python train.py --num_hidden_layers=14 --vocab_size=2048 --hidden_act="gelu" --norm_eps=1e-05 --qk_norm=false --attn_scale=0.0884 --parallel_block=false --init="uniform" --init_std_o=0.0078 --optimizer="muon" --lr_mult_up=1.4 --final_lr_fraction=0.03 --z_loss=0.0001
Each number is 128 + 32 x the weight over its row's rms, rounded and kept within 0 to 255. Layers, rows and columns count from 0. Numbers have three digits each. The size before them is the row's rms in percent of the matrix's.

# layer 7 attention value, 256x256, rms 0.139, rows 255, columns 64-127
104:164173148191146080105159061115123112134122106157140151157116139092154187116118140165157174132115089148104082129140161102132158079109184099139153111090142118136173135144144095145092096121106105
# layer 7 attention output (transposed), 256x256, rms 0.0965, rows 255, columns 64-127
104:105124061085115158121069185137129124093146137077092129119152129179100080145149081124122115133129137103138204167116064195136095181144118162157117134160126108111084084127125166145180156121145129
# layer 7 MLP up, 1024x256, rms 0.177, rows 0-105, columns 64-127
098:107057138172131189181136123092149073150062148150087144155131133158093070090111127157108084097106129130108136145091153167103117182100154127149155146160086135140099106135170118151164159101132074
101:141152141135131135158101142070092142128146145126129123159107098075140101144109138137108110071101136103150125142111171110096111131093129159136150170072064141086117136188129093136152138200127153
111:140191167152130138094116169099194126154151135141136187073119117096136112160153133180136121154140124136131143122168093139122093059137204129116127189177043095164097183152150093116115091146123146
109:125153168094147126052133113140151053163161137153134151155169088153107078202139118104060138175141119130105087120090128116145086089142088186096176073172111102083152162153138157142206137178086093
103:110187081119110096112071095094094076164134169176064086152169093164098141134079119153134107107164177161120125165090131116127119086164111111168173095145187187134120139133152160176108125097144107
105:154122134107148129092126111110095133101089139146079112172088095123122087159136130104096134176143081115147161114125147103132127135102124113138149139129176063123026156086165081177127109125183127
104:118129152088163096112128145066125142097129139133141171151083149147074143135111157173096137082133185148071093149168077152151109172085158080144143151143084074019114137106101112133167113074173163
095:137154075112133151119081158145138128135103072135088144120092126102134117143107077117135116077151112160103082163123119113177170061137118109107157112158097153084140123162119181176112117139140137
102:085159116104124121095083143114126183142151169149087133129159156132109112122144143119146165089099096129082070183137075099127132100182139158112154143122139096172134085148073134150048115178128111
086:144019073148110098193162177140114098088162161109149167119156091145111154139059112113140098100139105194095089111116091139198147111146124115106133168143183145102133148112142100089188095104104148
099:117146101098125104178154115227121126146065087153149119148128142153140079177166188139125108047175146090152101069117077137096104112127115123154119110071120167131123111154140114075130180098047193
087:127139132145147115171064171133147187178149102132089133094127123127068173074115088135130110139140111116083137104168145149138146074131151177113110196159215123140126070116097058099148143115128084
100:134115110100135094083158181120150089108136146132100130137154153110142157153113112021162084120139065132107124107076106144145093074160163154097137112158120079135146140094145109106157125114170136
095:135100108136167174085087145152126117116126165104089173099156023144097114015166108152132077120168115111037061161148137160159134155120140156108144131152096108103098165103094156145114170122162068
093:166057073078120133121100097216147083188144112121120113107114153130114124121174078146134091082152132129189115096074137121134118113118192113178125110081103142138038132155103144139122097155166088
103:092074151134144138135042190116112113144145189117113121134114134094146162139119115069072189081165155163121140125065125158126137127133186139139147154140132169126113140158130130075084086092105090
112:110122067109160096090139164113175102144125224107085147198146174168068130176136098091185102147132153168154146105172142113147125161146111138129124131195087148178182115140051101118156129193142132
091:088056108150111148051142087196113114171113121141118186096105093150134168082136120141077099107140163126122111121067108104184104095115107102069158177157104144117124154106125118070184125153116158
104:100141131130114118136138153120142113116129075139140112117151126158161117090069060198109110054156143082096177128121122142128185088110131137201150116099160153073086144102118094153153131087166088
110:130168146140160131132155140124105119115109117126183150134122064158114100123099134085163164115066125137087119185192121139093161102117169144157138133194156102105115193094190102098142144089061163
102:175100138100103164154098081160102113109136136107068133126111130118110128120143135117109123107087155134162147118162073137153129089151141131156089143132122103082155114184153199079122065147137143
090:149136126111140161121133103084148157175127107112116134083131078176098155153167145147183113100130121160135161165130079156154162112143148089117145098126125182089128152110160125111149097104097127
099:138133124149144116083151088162098108114155135030123107089125142122139138097133067130098122131087125089156154116239114131121093081081102139132137165169132153113108151136171166098094094162141114
102:126141102106121117147089093124105131089112132100124147137156175142108091122151167093177147104088124109115121121149158166125092142120079111133044158103181138096186111068160183112164162115156103
102:173120108159193157118163126121163146108142104110089105149080067108116169103097141153153082086103126163127075087115134117173160097101116113094137074095082082139078125169153098117108132131112137
105:094104129133143163129044146084161139153206134134095159107115101124116105103127178105090170146141162097179064123161123149150082145144196160153140134158073134133159126081106186175115127074137149
098:121134135138078060085156124143170156111212148104104126158109132142107109166191132179142062099143146098122150140174143103077127147094204162103103066141145119102100161097132130071096104160122114
102:163097125059149152150171065196089090151135057103175135107156116146130115064162133183108107115113140088117103131099171126111141129215162154105110120034159114115137122136098139089124103116109163
100:116151116086123130148158176126115145134058089152094129160125173196111152181074101168173130101102159155118093119101108081124092116131117152099077142180172078149115098087117135144126154155202176
102:127118084134091146156148116129111147115110086148133092059149139184134135106139145105124099102134130128195144116086119101086133153118128106119059134128091122078143109090179158101125081093119093
097:122142071110159075112069187176128066146160178162054127135167125142094182165090177142133111102097103141110171069152078085128160172120101146112140114087179068175141095156128119178161163143123102
103:117129144105102122103087110101123075112079137103153097150125118218108136072167156116165113075121123097114126199100118190083098082136169139146127109099122157165196136123105113121149167096160119
098:090122098129103178159115200151171124121190121109143132082165200120085089126116140143119138156079182093205094121126095203125138086109124130125098108094108107154133070136085148176087111125135165
101:158099098083121093083120140124107148091110075145127110154118124184124130158151107117160141157078132106158120125127105115102129053076083173137105128075084145120107165174097085147140118120142167
094:086152141116156172145129113096114174153134161112134101185099155135098047162165150151146129185118166102093117110156119102132112123131097092146153115121132140136129131117132084188153122135131081
090:206136146117150189079100100087135101169141135147079182125126106147081142169113107090116158112106118146112113124117137126120082144129164167107121143125124094126080146126106082134133126144105164
100:149136069128121137138137132176127086141143192114089132099167142107107152144131118072073101108162150156140086095143111173131078169158078139122117177129077095111131150200147141088162125128134143
095:133117143132159102125144093177179141090169142097133070110163042155125150110098156082125164098131141170093152129133115105149152080125060091150146174149135146113133118089161131119148177132107182
098:091190174122101174155103119107117129102128088128123110082207074163128122130121114134154154102105138133154134139139134088134118080134155083166132134142113181114153168123115119162210119190113132
102:146153116077148168112148117080147146110114141137102128172094137098163055076170092109139147138127163072143139127164114144133071116165163119091135167154118207119167177102125115123183105159159114
100:081128154144123066134132104126072088067152123114114059125145170170143136113105141109087122083104141139110149145181090116155168069153162120154136138114141130151124109122138063132139176168116143
104:121124115125136110069138155126087169126150162144119070139176134130087133150142202171139161146106170128152184179121084185124158108143156150121137174122160120134067199083169150164182193124085162
095:144097116096169090104134087124124124107108131140144107114124164167139132101137138153124157116129071144189138163080106142150106104153141112103123139106018131084126100116176119153189111052109115
104:081198140134126131133068074165103120125071142128207160065172102077113145162143100167120164142141143138145124165091159066162131112104199110098125123070148166132165139114084101139132147163132111
097:054169110151138158118185122120172076163090123074081126119195180095148110170097129146119136127147114089137154123081130088060192153177125112144085112173104096110114131094150169144091094205139090
099:093134116093143085130158152100104140160098182152086126087113078162167111126141172125107152079147110124180126154112059121176094108133088114181112121115102149117148169140150098071153145140144131
104:132145119149178128108107109139103107125131135107151138100109103141086140165080151184115118141112165103144074126134064142105111136142136097096098160085107180147108101096139061120123111139105126
102:194146149144116164119098144145139101110103091120146162114147115214102139123129151052183135102049153154165111180105087111174199116102110118173146131137109096138133071135143161097110121124069112
107:082153038107101120151115184091148143125161078084117107116109106109156172079126163149132126171132137113101088158106136118176210114086153094076065142197114161122081091126107126101147132090117076
101:189135063091129148094213117119113132153169087173127124103198112134139153101111056137148125094079130164110172176116095065110114124111155146095141147157138121097173159173078066119114102215112108
106:138121054134132102107117160137157105166140086104084130158150151078128123113151110141128122084175128118096157108123126178115191152054193139114118120132095143160120122096139139096129128119180137
105:144135099146139116136081164103143099090107116125111109110165089162090091124148155116074147123078115124181164117146162190190132101183127138135147134184119049174050124132190100151139117166112173
107:151158096120123094148079135141110143213091142108049128158047161140141066145151136105176099088136135124169087186166139111111113104117133155121100138111086119152080122126118185219084100149118149
099:121164130085161107047127099138153131113126129130099107153134087076097112103137101083109174123145160128131138144125129132096164097123124126136137121127084152114069137131103163156092137097105229
102:111156104102090102164121151200120157095101112141101160103173138117129159147101134155134141165165116092174100095141152192112152180154121163113106162085067152095176175103141126120119171079088139
101:126121135057158133171099105068145093133125139135118056100185101119122117147134078140151128157113125125129097127127146163132114115106180172095125155155156066142115134152109123161093124160102067
112:129101120156072159125116163120140105084189156197110153108134083142113108141121149036203153134107164139188177085161097081108118176147149144071164145148115111174124157208097132107107123112127138
097:135155139096131096174139140121169121181144139126153146181183131120135097118121099136151126110064102125123182148126147151154149132133124170120084130108119115128145145135140174187117160092080114
100:083156136127122131134112122125099152110124118066179131142146071059157109163115129110110137081149122105159109164098127132178176139097144134090081138112110122130113123114160104143124108107156141
106:111136124126086162132176165152158116135124149112145151111142122064104160181106141107137100079112118131064093109111083137153141106152140167112164179125069133161116137111104124116145118086155140
099:225117121102167067154132163169184166089136096146109053128132080122149112113133124133124119069130105106135149122093120140113103127183116116137114121157089115131102107132144158111189146104159067
099:033142070145147156129127093107065118208141108111131090112138164124122129208191130091127163149130110125118140151111109101047208137136095120170164147125132155135150157131165186113129142136119162
098:147086106115147091111176086180155085086150079154077150117120189130198138175180118114154085080112123104084103181084099055123147145169160171102136118152112133159097092166127115149125093113149130
099:132214194118112110101148109140115129192144035142051107094137134112140083074146136180103110089112165070116119078113184165172175081151100147125194077124100100170130151086139134137153133064157139
101:130161097122118087159109123114145153105154147132065096100151065125177119141069112140106143130104111115143115089128066148075158131152144177120101126100099124154156147103156132179131074139104068
105:153111106154058172172170128157155179160116085182112148109113132089124141163143094169085096100144210112127071165160125079087105143206199109141172090138126094124057160101099147118155163095129117
094:106047131120176135117048132070087114110118098092123123093116179166097126114116135153198147118105138142112084152142131135129103171177080108085151151147199130106128166153152083142141150094150100
108:146096066153122112082144128099108119110143121150100119102128128149185063173105142140110153120058170082184101144154158126137171099208100119155175129159139072074105123130126146127174095104090188
097:054074129122160126160122129192127135112201098111113143079159157101110139168125166093161107148123073124155115097190107147106181117166204139117105155160120109215084142086118107149112188170133147
101:122174163165228117142161093058117085082123143137111071165083166097119147141123114173142129109122153183117093149109130165124134124144154098123125131144116124117109126064084043124138150091154043
107:121135144136142152209179117148195173135146077198155133186149155108133166156119158079060143110174138145156127151155155082127152123100114092149091109110120126136144242114096091118145131122130105
104:119109073179165126109119140111160177154154148159113100120094154128107123114157072167137142156084145089098113103077109108100103209164067189104121106179123106117148137111158141116152100122149082
102:040123104184145112143083091120186176085122104143124146147166131166110098141060126099114143119151137088139121174107120110128122108112144120079133134108182122114110158148092087163120155133107092
091:151176141122133105150151147134089053085128145175113118149136180148122129145114104198128101167124128108126143156121177064122144141116150161094104165085108091092128131118130146135090103065107056
096:080136090126144102161160195154154167148147142152129166079166146075127111080094179096149186084199113097126089119120129111161113127115129132141171143115101129168139106097153096120124157113188140
102:169119132121110113147194135117117112103153146124156155072104139172122161096074120185097154132111128163111121116178121142085112109211103096111104118099141195120115094136152193155127135161108118
094:128203093179139090166132139140114091142075127137168162124119117149132139157098151153149119143110117163109110101103107180114116150092108137129068192125095127135194139133170157166119114161099155
096:067196117180166112134235122143119157098125110190102109120103150161107117120134128139135098159120113052160094183113140157111107131104114113153154072075111138130149098128112074138061107116226127
100:098126162053113092183165152118100139140108105127072111105167157149167154174127159130122159131122170062095148132127130153081132078123190124153105161072092146098141103120113216136120105095095198
095:144125164121097146101188146122071136121071171164132073197149110159154050099088118121072133101141129073139165169142060172112124149188156085085160118107175170169141133113103132089129119128097150
102:119095115126107108136137126174167123130142145098115132090183081135128080126123114132144112168079157121118182079189125104188169194091146087099147099107106149130112101078203114177119114176139214
094:120112110148135173102139071073094094095103191123147075155106121125135057143158041183081113097143156157092103098137106118090115135052121173141203157178147116130117188085106115163151176131123116
092:106185098173162164145168144150150090169174098113146173136125133093129103123163132146112174116171156067106103094203084126135158137151167157127089121123100132111141131106071081139158072083130102
094:063145111110141105200187055151079070129147148079129163098185096091167108132146127119103090156092156142131108057173151154119162135053153121144065097115118128154121132081141147106109146151087141
087:124138100111219104170064108128153152100076150108154092123136142076118117126193071117098130124100151146111142114136093167131116115115113079123067099123149119096098160156134112134145165156157141
101:090103135112139139099166134120134143143118163166130074158084174086117119096125150128079120123111120129217070106133123081118125172128103177165114076128143124118120126109158135111103141175118153
101:184100069160128185193188165164060156091135143120116149145079169120111119149134145169178096104079165154128111124167102129148093065171138079079148146101116131107098175169147095161103177119109120
095:126133107071109123088094112125125143103185138128126113164108190140129194113127125174180100100096133130140080112142103162110117086055087132128149107133120118178104119112144134128131081160115122
111:110096134170152083164156112101180106160199131132109150140098149135189162159128117206123133129146100154088086151149118125099121075059104151107148141137131156120206112162108135104102088098041102
107:095131137110073050094072121093094098117093174127141207105136145138080088164147099089124179093173158105157176147164078101145108119142073123108131132114075131158149207123154178076125089094160140
099:139098070109098128175136156126146139123137155180110136111110162168170174081124135092154120136117172079040120125154142151123134151169111141143117156066137157129132096154104120237156139139159115
097:125089125159163130147149054087143077148100171133190086074137103113146099094113149103155113138104106141114085113139109086046060115117122128068213126116114115111111143169114151151103160134128153
106:134090137121176124122127173127082117173214160136127143087151098140081115103157109111077115157169180185153095139144101131121183086102152129101145154067148117116070184142115062124131172100166144
089:116111140095160156130107113173129090150133071112097158117154028109081139144114151102083126190122105135166125132109040135119114129105151164119129124129154111094135168054176168128169062161174103
107:067126077131123095169132134126124086185151124137140177125129103168139113148129150113104059123162111088106109134172129120102164074110115141103121152143131100090088099162162114157078155085096115
104:110140127167134114120169075129147083080135109138146191098183156108096077219133135116128146094137108114062081155140152192166173099170116103113190101044144081116160156091166134126096113086163158
109:125133134140120108198155146142079125101141095113157054130149106178074087132123074139140152124075165119093152090103117126112131067091121169147106123139096089087128141121198113135132109148110101
099:135176203130105170084131072129174119119110139175119152083125163110227088162174134164132091091121143123124153144085063198154169135122118137061114143075100120167164154139115164133143138131124132
108:102163092148110154175101182169101115136173198150124175173116154147131139131135146103094135104154194104156154141113173109087117137152063135085102133149169114119082128163143094154109065159138158
094:100163201108165171159109101079104119138153149185103188142133094140123189139139133133074112166139114188090133133037124173126139155210075141110124170126128146137154190135150083085108153089127130
099:107120074114117147194182089106128107076155133130085111127161131078157155104157163126093131129158156152113081135151143043156123060113115146163166077147131137127085128112081168109168064096132106
104:064120151152124060097170168126113119159180096166151180135131097159142122124120109189143110105116137140164073204113128146071156103122144147159152145102078187137152140140148171174114138097116159
110:110176090088151082168136076157128075108111183149113044093100124098144167171124145136069084138083098123111116147134134151116072122134102162105093130152111143112128108062093050108061141125081104
102:134104060179083185092124104121180046140123027164139115111114072101085117107134117102110115161106146167123122144168078133122098124127124213114116175133107114133113169067076098148095164131141124
100:114168160096128093125114109107149113080149152111097131134159164125099133057086137107176155124161146115126073143147134108119144079129163167141095167210098118157097099125130133054163190122133172
097:176115163145090094116136128143183144127143109132129119116147143196121167061131147096174075099109148137133142153130133152145116162099110095114122116114121123155134116137113160114092106169133177
# layer 7 MLP down (transposed), 1024x256, rms 0.0657, rows 0-105, columns 64-127
107:202165125168116181107107150139111131151123098083108155068100124124105162163085125074145174139027143138115185158069168089112093082165128149133115163182128034098119098172155126078140123141139171
103:134158092130105112150133128154138131093109090167155135136137086171098130204141127111077094168009131197126121105122110079166202111114166115108131103130141110181109104137094126156122156114143099
098:110164130161179150114124140110152129091143146093111175133036083153117077143053107138102175112137106145136081158100153139136107113103112162077076140129190136129104175075133100078137140173100126
103:112161172113158125182105173136121187105165097129159111097164148169181118157138184135122091146139138109175124062085079136091184129197101124118140119117067145120154132125156103122133163111170176
103:201111169122135111138149165142171089115144146157116162111177108092124125144109169173183154172161144090188166154097137085094157120112073154140110155127160115150107174133127089095097160154148084
101:189134150065049150126077132140081119146137144134145084127118170192142151162124089157131130148112159162110137154203128124105079091122102106145089117148130087135079129168083156148089110188117172
104:137141187103116132138127099145165131124046130134117111086133109176133138145159092120115120109061129118106168113126160167104159133062076136180147169119159160176132104123165179180185127168068135
104:106155089105130122132106100094111111142177169144132114146187111136132179159169070112117114165116061100106098118089196172025099085144186096133117115136158087120111102210123112141103154184202180
104:154106159144124187126150137129116123093095130130094169071072081135129147111114125124134088085145160115075161134136120173133124091142150150120137130070080143150141100102156177124109139172100120
087:093114116136168102129113125106134134135086126081157103131156059202102106108143177148113108160081151099131104138132128107148144104101039158132186114153162179106171100118143139188092116132157177
092:111134135118075172087109102118132179158116142136089092087089121131091190106130143106131104136137103099136161152124146124150166114169148084137166167117182128102125141113124116145178113160164187
088:125131127194099138105112124138143177164139138132114134103065178100123121162125126096091143115125138161190175110192073128093165138131141080100159097170091101177096135150166119154139130115109157
102:134133098103114134107154151145126121096120118132122170136167218070115177079103095071118089133105072159116116156148135154169072122167114209117077168114103161153109134100194055119132114134129141
097:062137151195127090147120118120147134086092129124148155147146210133165067033117168131141118105136084146137120112180100079111185143149158112094155130075158153134099152125121131125161153152112105
096:078162135164153087097139093161140081135093150121116175139130151118137130115139143101138119092077104098130125126184183132207142165128067123161140098127109141143164155142113131139076106134109095
112:068128134121164163077109173190131137146143176115171131083082189168123166140165143136100095162101138099215100147075108180100118116159175133066106137147143136063102114153147153134130126152193120
107:121095073137107102144084089139121121122112106081162171113141090138111130093107143104125085109131181116122127055132109121118083149056083152123155112094116113101107129148122141156129111162154126
088:140160176085134150064094176128119152135154148145124103086112187181105142094142095135156107125114102129103163165140162089123106181103195223066119110128113104101175116133150168165095151163171109
101:123126152083126120107118127080146169137094122076120103111161082113112169167195094073152082122202158160148111137135077178151102127124163160131110107172121106141171120120158038143150158110156146
102:145142090128078142165111117138117125135069147144163187127137119128130068126136121174180125086114122099132129117111116124114080098201121092151118132107144097085172196109078129122116137158178056
096:117102143161155077094131162097111141147074124122162109141151107167107081143128110132181134146166155151162100074150159133166160147057144085117115127125111061151175146108173162067159212088079196
094:165121094148148122140155099111138154097156160131101157124126150066162098133128127082085089139150126120105148123137063140070091146087135094128123120069093106138133090143102088175110146118154135
091:085107133095030156068136126120071114085124150111069171151107197115077141114122167164147118120103086144075093165095126143070123191121099144121065147108179115138157104103109077145156186052129105
106:080137183118112092137099154085105179157164149160123137160130100146095106151110158157107148129131160112130084142133127153117167204129134125152123176127106134117081153211185075175129168158049153
100:088106146097139082126152178107175146096136174149145156124135137131133097089137165162143133134068092166084142091129066144129101105136124159094124114155119109095145187128133058118125127142131131
105:125120131126160167132184146137179121127135197119089073154181118114127166163142099111119146097156095188135204045139136078112134157182136127151131143132059152112071114106171108084195146121160098
095:145134138140172177122185136173155149161124050125122059129120085131082095123142101143132148118162096118088156105103162108096169134132099109113114112119156163080144127119074095109096135124145125
105:163196141078141147130155091147116116109180176052148205156149110134105154150118116193139142167111146173134126218076100169132078137190119135134102112121138119124079197135103102115152114125133144
095:117109067178090189117105098135155118137165080112112167187109119114065098117103115107128121092138157118207089145156177125141205068114154126138144109100121148135160109141085122121085083150067124
100:160143144144113116170164125124155132141134159134113142130145142126168098144122100143132116189135135145090093111132100159173157092165159131047102135147180128149068138161126069170163121092179152
100:190055130056126104132122061175122117136124132124172135194100099177198100160109137114158157164116131120111079155123132145133143138163145104109134153129153126125122129088198126135130112178166098
094:112119111122126177146155137125121158057126126056119137135125128125153148109150110167166109141182077156107073135124173139105126115130111156190059108129226171093099128127161127160127197130068088
098:121100137159115159120127140057140148164110126135141131176146105126128095155159153130121180101126148146098151075057180107073122124137141090163133097145123144131132074119104148172117160061169112
103:133156146104159201071225140102121135163146123072114159096109139125116245156108133151143071181160108104153116123152171128116165154126153176173155161120145058083123092124105160107151122129070097
109:154103123133097144117056145158137184067115116143106148082103111118128168145084104073151169127104107129115160143178135200142119085172074130163114088159081143181080120122140115122081119139162173
089:138131170105113074182103093152127136169087132160168097160097062119139098168042132087131143078115139070103123129092099152188129149104147154153135113170115141160160154084120207121208122135122152
099:126141127118110137089180149116122088190092140058099101126154112204082174156089142114146174128100081107131148096133132089115133120211137096180093088122141119136182129115123153067174161182123103
099:143127098131103099180138106056076063125150162114174142131129101160164131109128122113118148151118149161107129143184150068198142148142114153094125147127106094131148178150112110150049134132155128
102:151151129125041103085111146115111177092174158109131163097127096114189076158124117088110180136127185126165183127144066128103141102138154174232104171115120117086157126181102112140109130118068126
103:066174073086099112113125131067113083175062102160166169092078126151089102076154127116118132115118161135134116167156123104118159134157084131155107141154120148102127104189123098120171134155090202
102:117164142093156132103124116136139202138108146104059093163133146096159124144056113117141100084100120108196111098129111165105142122065124109110170148125168136164068108154139158142095051129101126
111:102104069096095113078154129149130182120100148120110151126190125105127120147181081124079097158124203116087161091093086115151141138160169124092161176120129117080159101091101107126104126111078081
089:123155064084180086130143104134138091109150161081219114139097114130088121105166157073155146177136122118180155119156103166091079118107134135087075137143094131084078168120117111192076081138122137
103:104140123128132126138097180119139120077090154149166143175101076097203199182114172113155081195122160153112140207159123090208146115124095100120101118123131164115122163126124129129132144134148150
096:126099161111049117141118123140157148071144042140070159092135151098155124116112107052118113121092138141159096110142112129177059138173128079151080142114156126134170102071123097117124136080129120
098:095139120144115190165160148143126120073129168135138126148120220125135181192187101088117188129107091148113174082178122148127178132088116099114139118123192199125186117149175088084138146163150111
103:110152121125173158128096158137038119124137084166163101142089068138113122114140140025154124115117162097141077190120150096130079147136184152160099132119105175100137108158148164133158113101107122
093:117101113108084104153081110111083170181132146155121096151112136138170149069214133137155186165218107070147206074142143124098167155151146108138136152107106116049147181141121073151137199113179076
111:100143079117153106155096078169160127079106144160088102156094106080092107127185108121072113116158168150125139101157106076101061143180143156127091190115134107085092113149086119135122086143110122
100:151136120124164137140160119136163147113138152088212075140101120101148083149122114160110105140162094132109124079112167141130113142175148094110091116146116076117116172144133107126118069049199100
107:161130116120171110121131137185111145154137113145140181124112128133169130151120089123147145099172097090129151088135167195143142136092146105127169158170050127049170112151068123108121143123157123
114:159075080145131160094085140126216084126077125077128197129144159148085078120135142090075151082138162106087110130085090171196158136128141112076162102197107090131124077155117139106155140109103071
103:062092132147163153092098173115124129161167145114131135126106107170146146059153099155118139136157085131131076159130155126144078134081132106066141190122114151167098102107132134106090136113139203
100:142083172129145107145106105152154124110179092088136158148179146065186141132131165133156159193084102123089113130141068066101124177125105139172047142041121098090132182180141162153172135116113112
106:126091158116083171120160144148139153127116099148138076107125150147146142148161109112106182118132152148097135132148122140167128095155158099070118126106069134155100144102147096114119222119108123
103:169094120152150071135071097142142154088083080149103162129121144119187119133118166106183090080115175129125198132120091129138142109116065155116151146094140144091107141109151097095131100185174093
113:139192180107069140105126139092086124156174030153140130090143079143105140122083126133141123088104152133160156131140097108135099131151132104109115076117149112131154130118131196098125064147136067
097:173138126112113145070085073044097114093155172116193137109133096096084088159118099146097187177083097161061149109150127081133031160100121128141149120122168211151095126172172116081091061121174135
098:110183109127123121137159112158098154105150151145112134174154106167137155143114097137126083132174144109075167178104084178152115138172158114168190121123148170145142065135083153126127149150169109
112:093123086124131167176141115187098126136165149199132124096087119171124107120134134138101160084147134084119125141164139132163083146133124148111148132136117124101187091109164151172073090095122100
097:092111097095069168100076128157182100149115138097162131090151155130149165092141161125161109110179154167105148181114111146121149148170180147216148134118128136103122129124135134148122088129234174
095:138130118139169142157149154154102106111116138149142109149060143119078160116129122157121109140117088170141114189137179163089151125102111141076144185121153118148149107166138169134153086093043178
103:061114123141115097141104082158157153101147128089133077102041158130104157139081152062142206101100133143163142152128124112134145157160172157112126160095072120144128122118108182150183127172088180
097:202162077136086145066119171145144094130158067126172139121153167153128152135144121111159054168094144152142171228156146120126163151125147022058155111170120099121115159141126136137107115176044127
096:109152176155109076150126141132144177127177192102083144092091131123131072111150178081176165116186116159095158063088096108152156153135103077151088081154095180118153122124154148119128109120196145
104:102098188069152177151142109117107115116074151128144140106096138121094206080125125118131098070147124111085147070161103133131131144082141096101165155191137135144110106102124183075113072120120145
102:127135159166192072217111126113137141118114111160133111122153120115103119088137138109068148156177124152106121101113137149168101126129085120142159165168173112145121126128156093070100143170154147
101:123139120116065123201102127165162133095132124138149127124119113082077173151162161139152170115153128089116166126098153101106134046143090102158101108073144110081143139170154140146112151048153159
097:120136117127166137131159106115115143057085128175128072165119106123183129102187069151103129179106149136107133131069143133131137165112086134099127095065073191122145117214130129202105097093118057
110:062101132186158079141109106131089121110148096100114125091100104162144096146149185087148146123116120133172180129164137172110079131131125142138106178083139110195180154155167090122145176133166130
110:110170080140143147082076140167128115166103177095061107103114157064105090092104053194155138133135105065104141145134089148102148134131135167098174136160151169110139081150161124124117110109079134
095:096143171132121115114151083084123129109134164147202154158143117086126047116158121151113111148156078205126119167092079171129139123140109114157131150130125149129120184178053100073114112160103121
112:126089094156125138184184098114113143093156086164102148145121149147169142144129118072078143100154192141137154103158133143096069141158117115120128138124102109128130157124154055185117140158170141
090:124130087180182138065132143184134119073163147078090095123123109148139133089098102158158101099091126156118057082159164180082158154131085106106154114125120124137145114158079160107152094113062101
102:148137100160125157106089143121148119126103083112169109111102144158139121118115146133151126153122127179118182087185110091104152116160097122091091182154086116092100094139093162163131176113073076
101:167089097156090157122141128085153141199171158189149087150123132114115179143118099114157109082128110117142124088169090066089085145097132122088144128135139112134138129065136112144123183121142124
095:130070162188106151170149153149181140189145179116162102111122162097103121136132115087123093092139085117083132145123102157136113102138165141163159118159138126175125078095130089127135119090147172
117:131124074186186087075195129140130153118132120095098145199123083130125094134129100083101124172132148159134128186070097106181081136126095149067128148109081131121166124142068119113143121138128095
105:178205104102129113106119173148112097159168142159098108229127083116158099113131189144093127113112157098108143156077137147103122174093171140148116100156120075191151207126122096154096079196167184
100:111073088151147148143115042087112181133130090188139143124119161164158132130193090048100146076142143150150162170133107073108166072141094152111163157138182197120094111201130167146158150089132136
098:177150113126079173093066134088135116125127062131144112111168101172096130192114164120158173134126121174150150165129172174131163122109145130149091192177111120187116095142122154084093107134095130
094:101123092097114073172099152124147183140112103096142130124088149140101180180107127102155178106162129075120177114159132118111132106117080141136161118130154140130132132125137183089087148108175125
096:106101109126101167155124130166108166111219127103173134146125164145043205113175155131195192084171099110128114138076154177156084152146136130143149130150141110109112058065136145143149120080133172
103:076095129139098128095089142130101116150092094080128128122103123157123134184098089214121025083099185125154140101146117148138131133114115120176093131123147094136095091143105165126071114157152134
086:139145129138153159147154167134083123115133089128097116087159144087133149143121070127101160164090154175121137084098200153110091151118129098112165116164103128109168124092068157096151084118098110
102:084175160100193149103106127110179167161148186207114180113114121136154213186156137108145170123179095077124097101106133158104200191130138135160128096147150115102158144110132085132135198151076149
103:147081141099147141165151108143075129110142150129127137155106108130105143159090136156151109136153130115169115074123185069144099154174094122071152173051149092136150127215153055151145112158086121
100:131167091114085146141068147102137112082101134117083158153134204064116171094135116173089089154091120158130090118112134113093083139115142075162125125155134144125124140142115110168110114145144120
100:122160126118137115126062177122102147140118179123180132131089164127157168132158101128146108113147092090114104081111108179155101153191078101115141137113130204153166112135131057148154096140094164
103:148117149088112136116141121184105089088154150127116109146145122105169144096131158111111072160077120083166087100147110150146161099171156177157134081118182140052078108102122120120054059125184172
095:101164028125137116131128191165139127151117136115107133125154157146084087072085126119004137081109114098146132076154088096147112118158089062109123096166181138141122092115131130131135116146156131
093:119160131174105090091152162085167138148183106111157091172107133141110116160113147051141192173121137117161169172172128100182170070157083132108108149135161101198191106105135147155162116180085096
114:146077149106104122119133114087146169200083134035093105167123105173180182086164106098171144071124126127139161081109124097172072081111122155078109062160074126146172095082140113204114168136129166
090:100199073179124130101125148164150112137161112112149116151137129107125102133053194079083090106177063110134152162153185154154086121165115117088131134157102091140137123094127143131124125131138144
104:166119225167092147125098098104065104100143058082175148130145138157180139142042119115101090162135112127158128113171129135108149112154162155114158166103131164157122138166086126157145168135193119
101:078137152159171105109143100117080114099110154158149136107164189094166095158141154114113158126097086160105107089109116148114136144176119183179092155106117092065187140116173103130175063125048113
109:184155095173129141173214131176083109157092166071116159181118143015182147213159153130126062120095134134115089160135110137139152104130085089149145117140103095130151130117119176141104158094121162
099:179142105117142097148184148130080156118136102127130148105116082050182122167148165131109085146109143122079117107104159096177131149105148170102087177097165072198125118098082127186149123174058090
104:165122148154152111140130082101142123121068135170074170115115128130115117149158120183111132104145115136091118153135102156161093090125206167146099127199119069175134122076154115188166152096138155
091:155085084137139144114160106179167056119111160171116063113092109114075110107115087076127100067142113104084103070091138127129161138130148145154122112122089138164112127129130100122081188185148101
095:143142129151136055085082148118130176083097092061118131103131142089083132145058141128088113103068160163183143199160114129149167167156123102116156139175130138153093151111092122143094119143156100
111:188162151096072161072140137107115150073127080159127141178158071128165175075106109181183167064147110142154161173123114082138154152106106150134172145112128188187187064141125105147085175108133100
107:104157151084145106148181143155085110119121092125112173122157131168090119076115190118133152151188156117108142149143120187089095081173081177133100149145134109183135123084124136159113185150102165
102:177126141057113116094158124124124079131173101152154130103113142137127114138141112156110161096142104162188124162136166155183152135148125115128133100096109133132096086130119128188159105125186111
099:073101092118126183179139151215168117104124144111097163100122138166113111193117077153163164068143150115175096059123150129160103058173164158093179123105104106092131110087154106141109057137135111
092:153121121163121121137136128130111127114126141137168134119118126066104138078157158141148124110129148176150133106017131116082057136170090118117070072183132151137135127124155152120138118137127079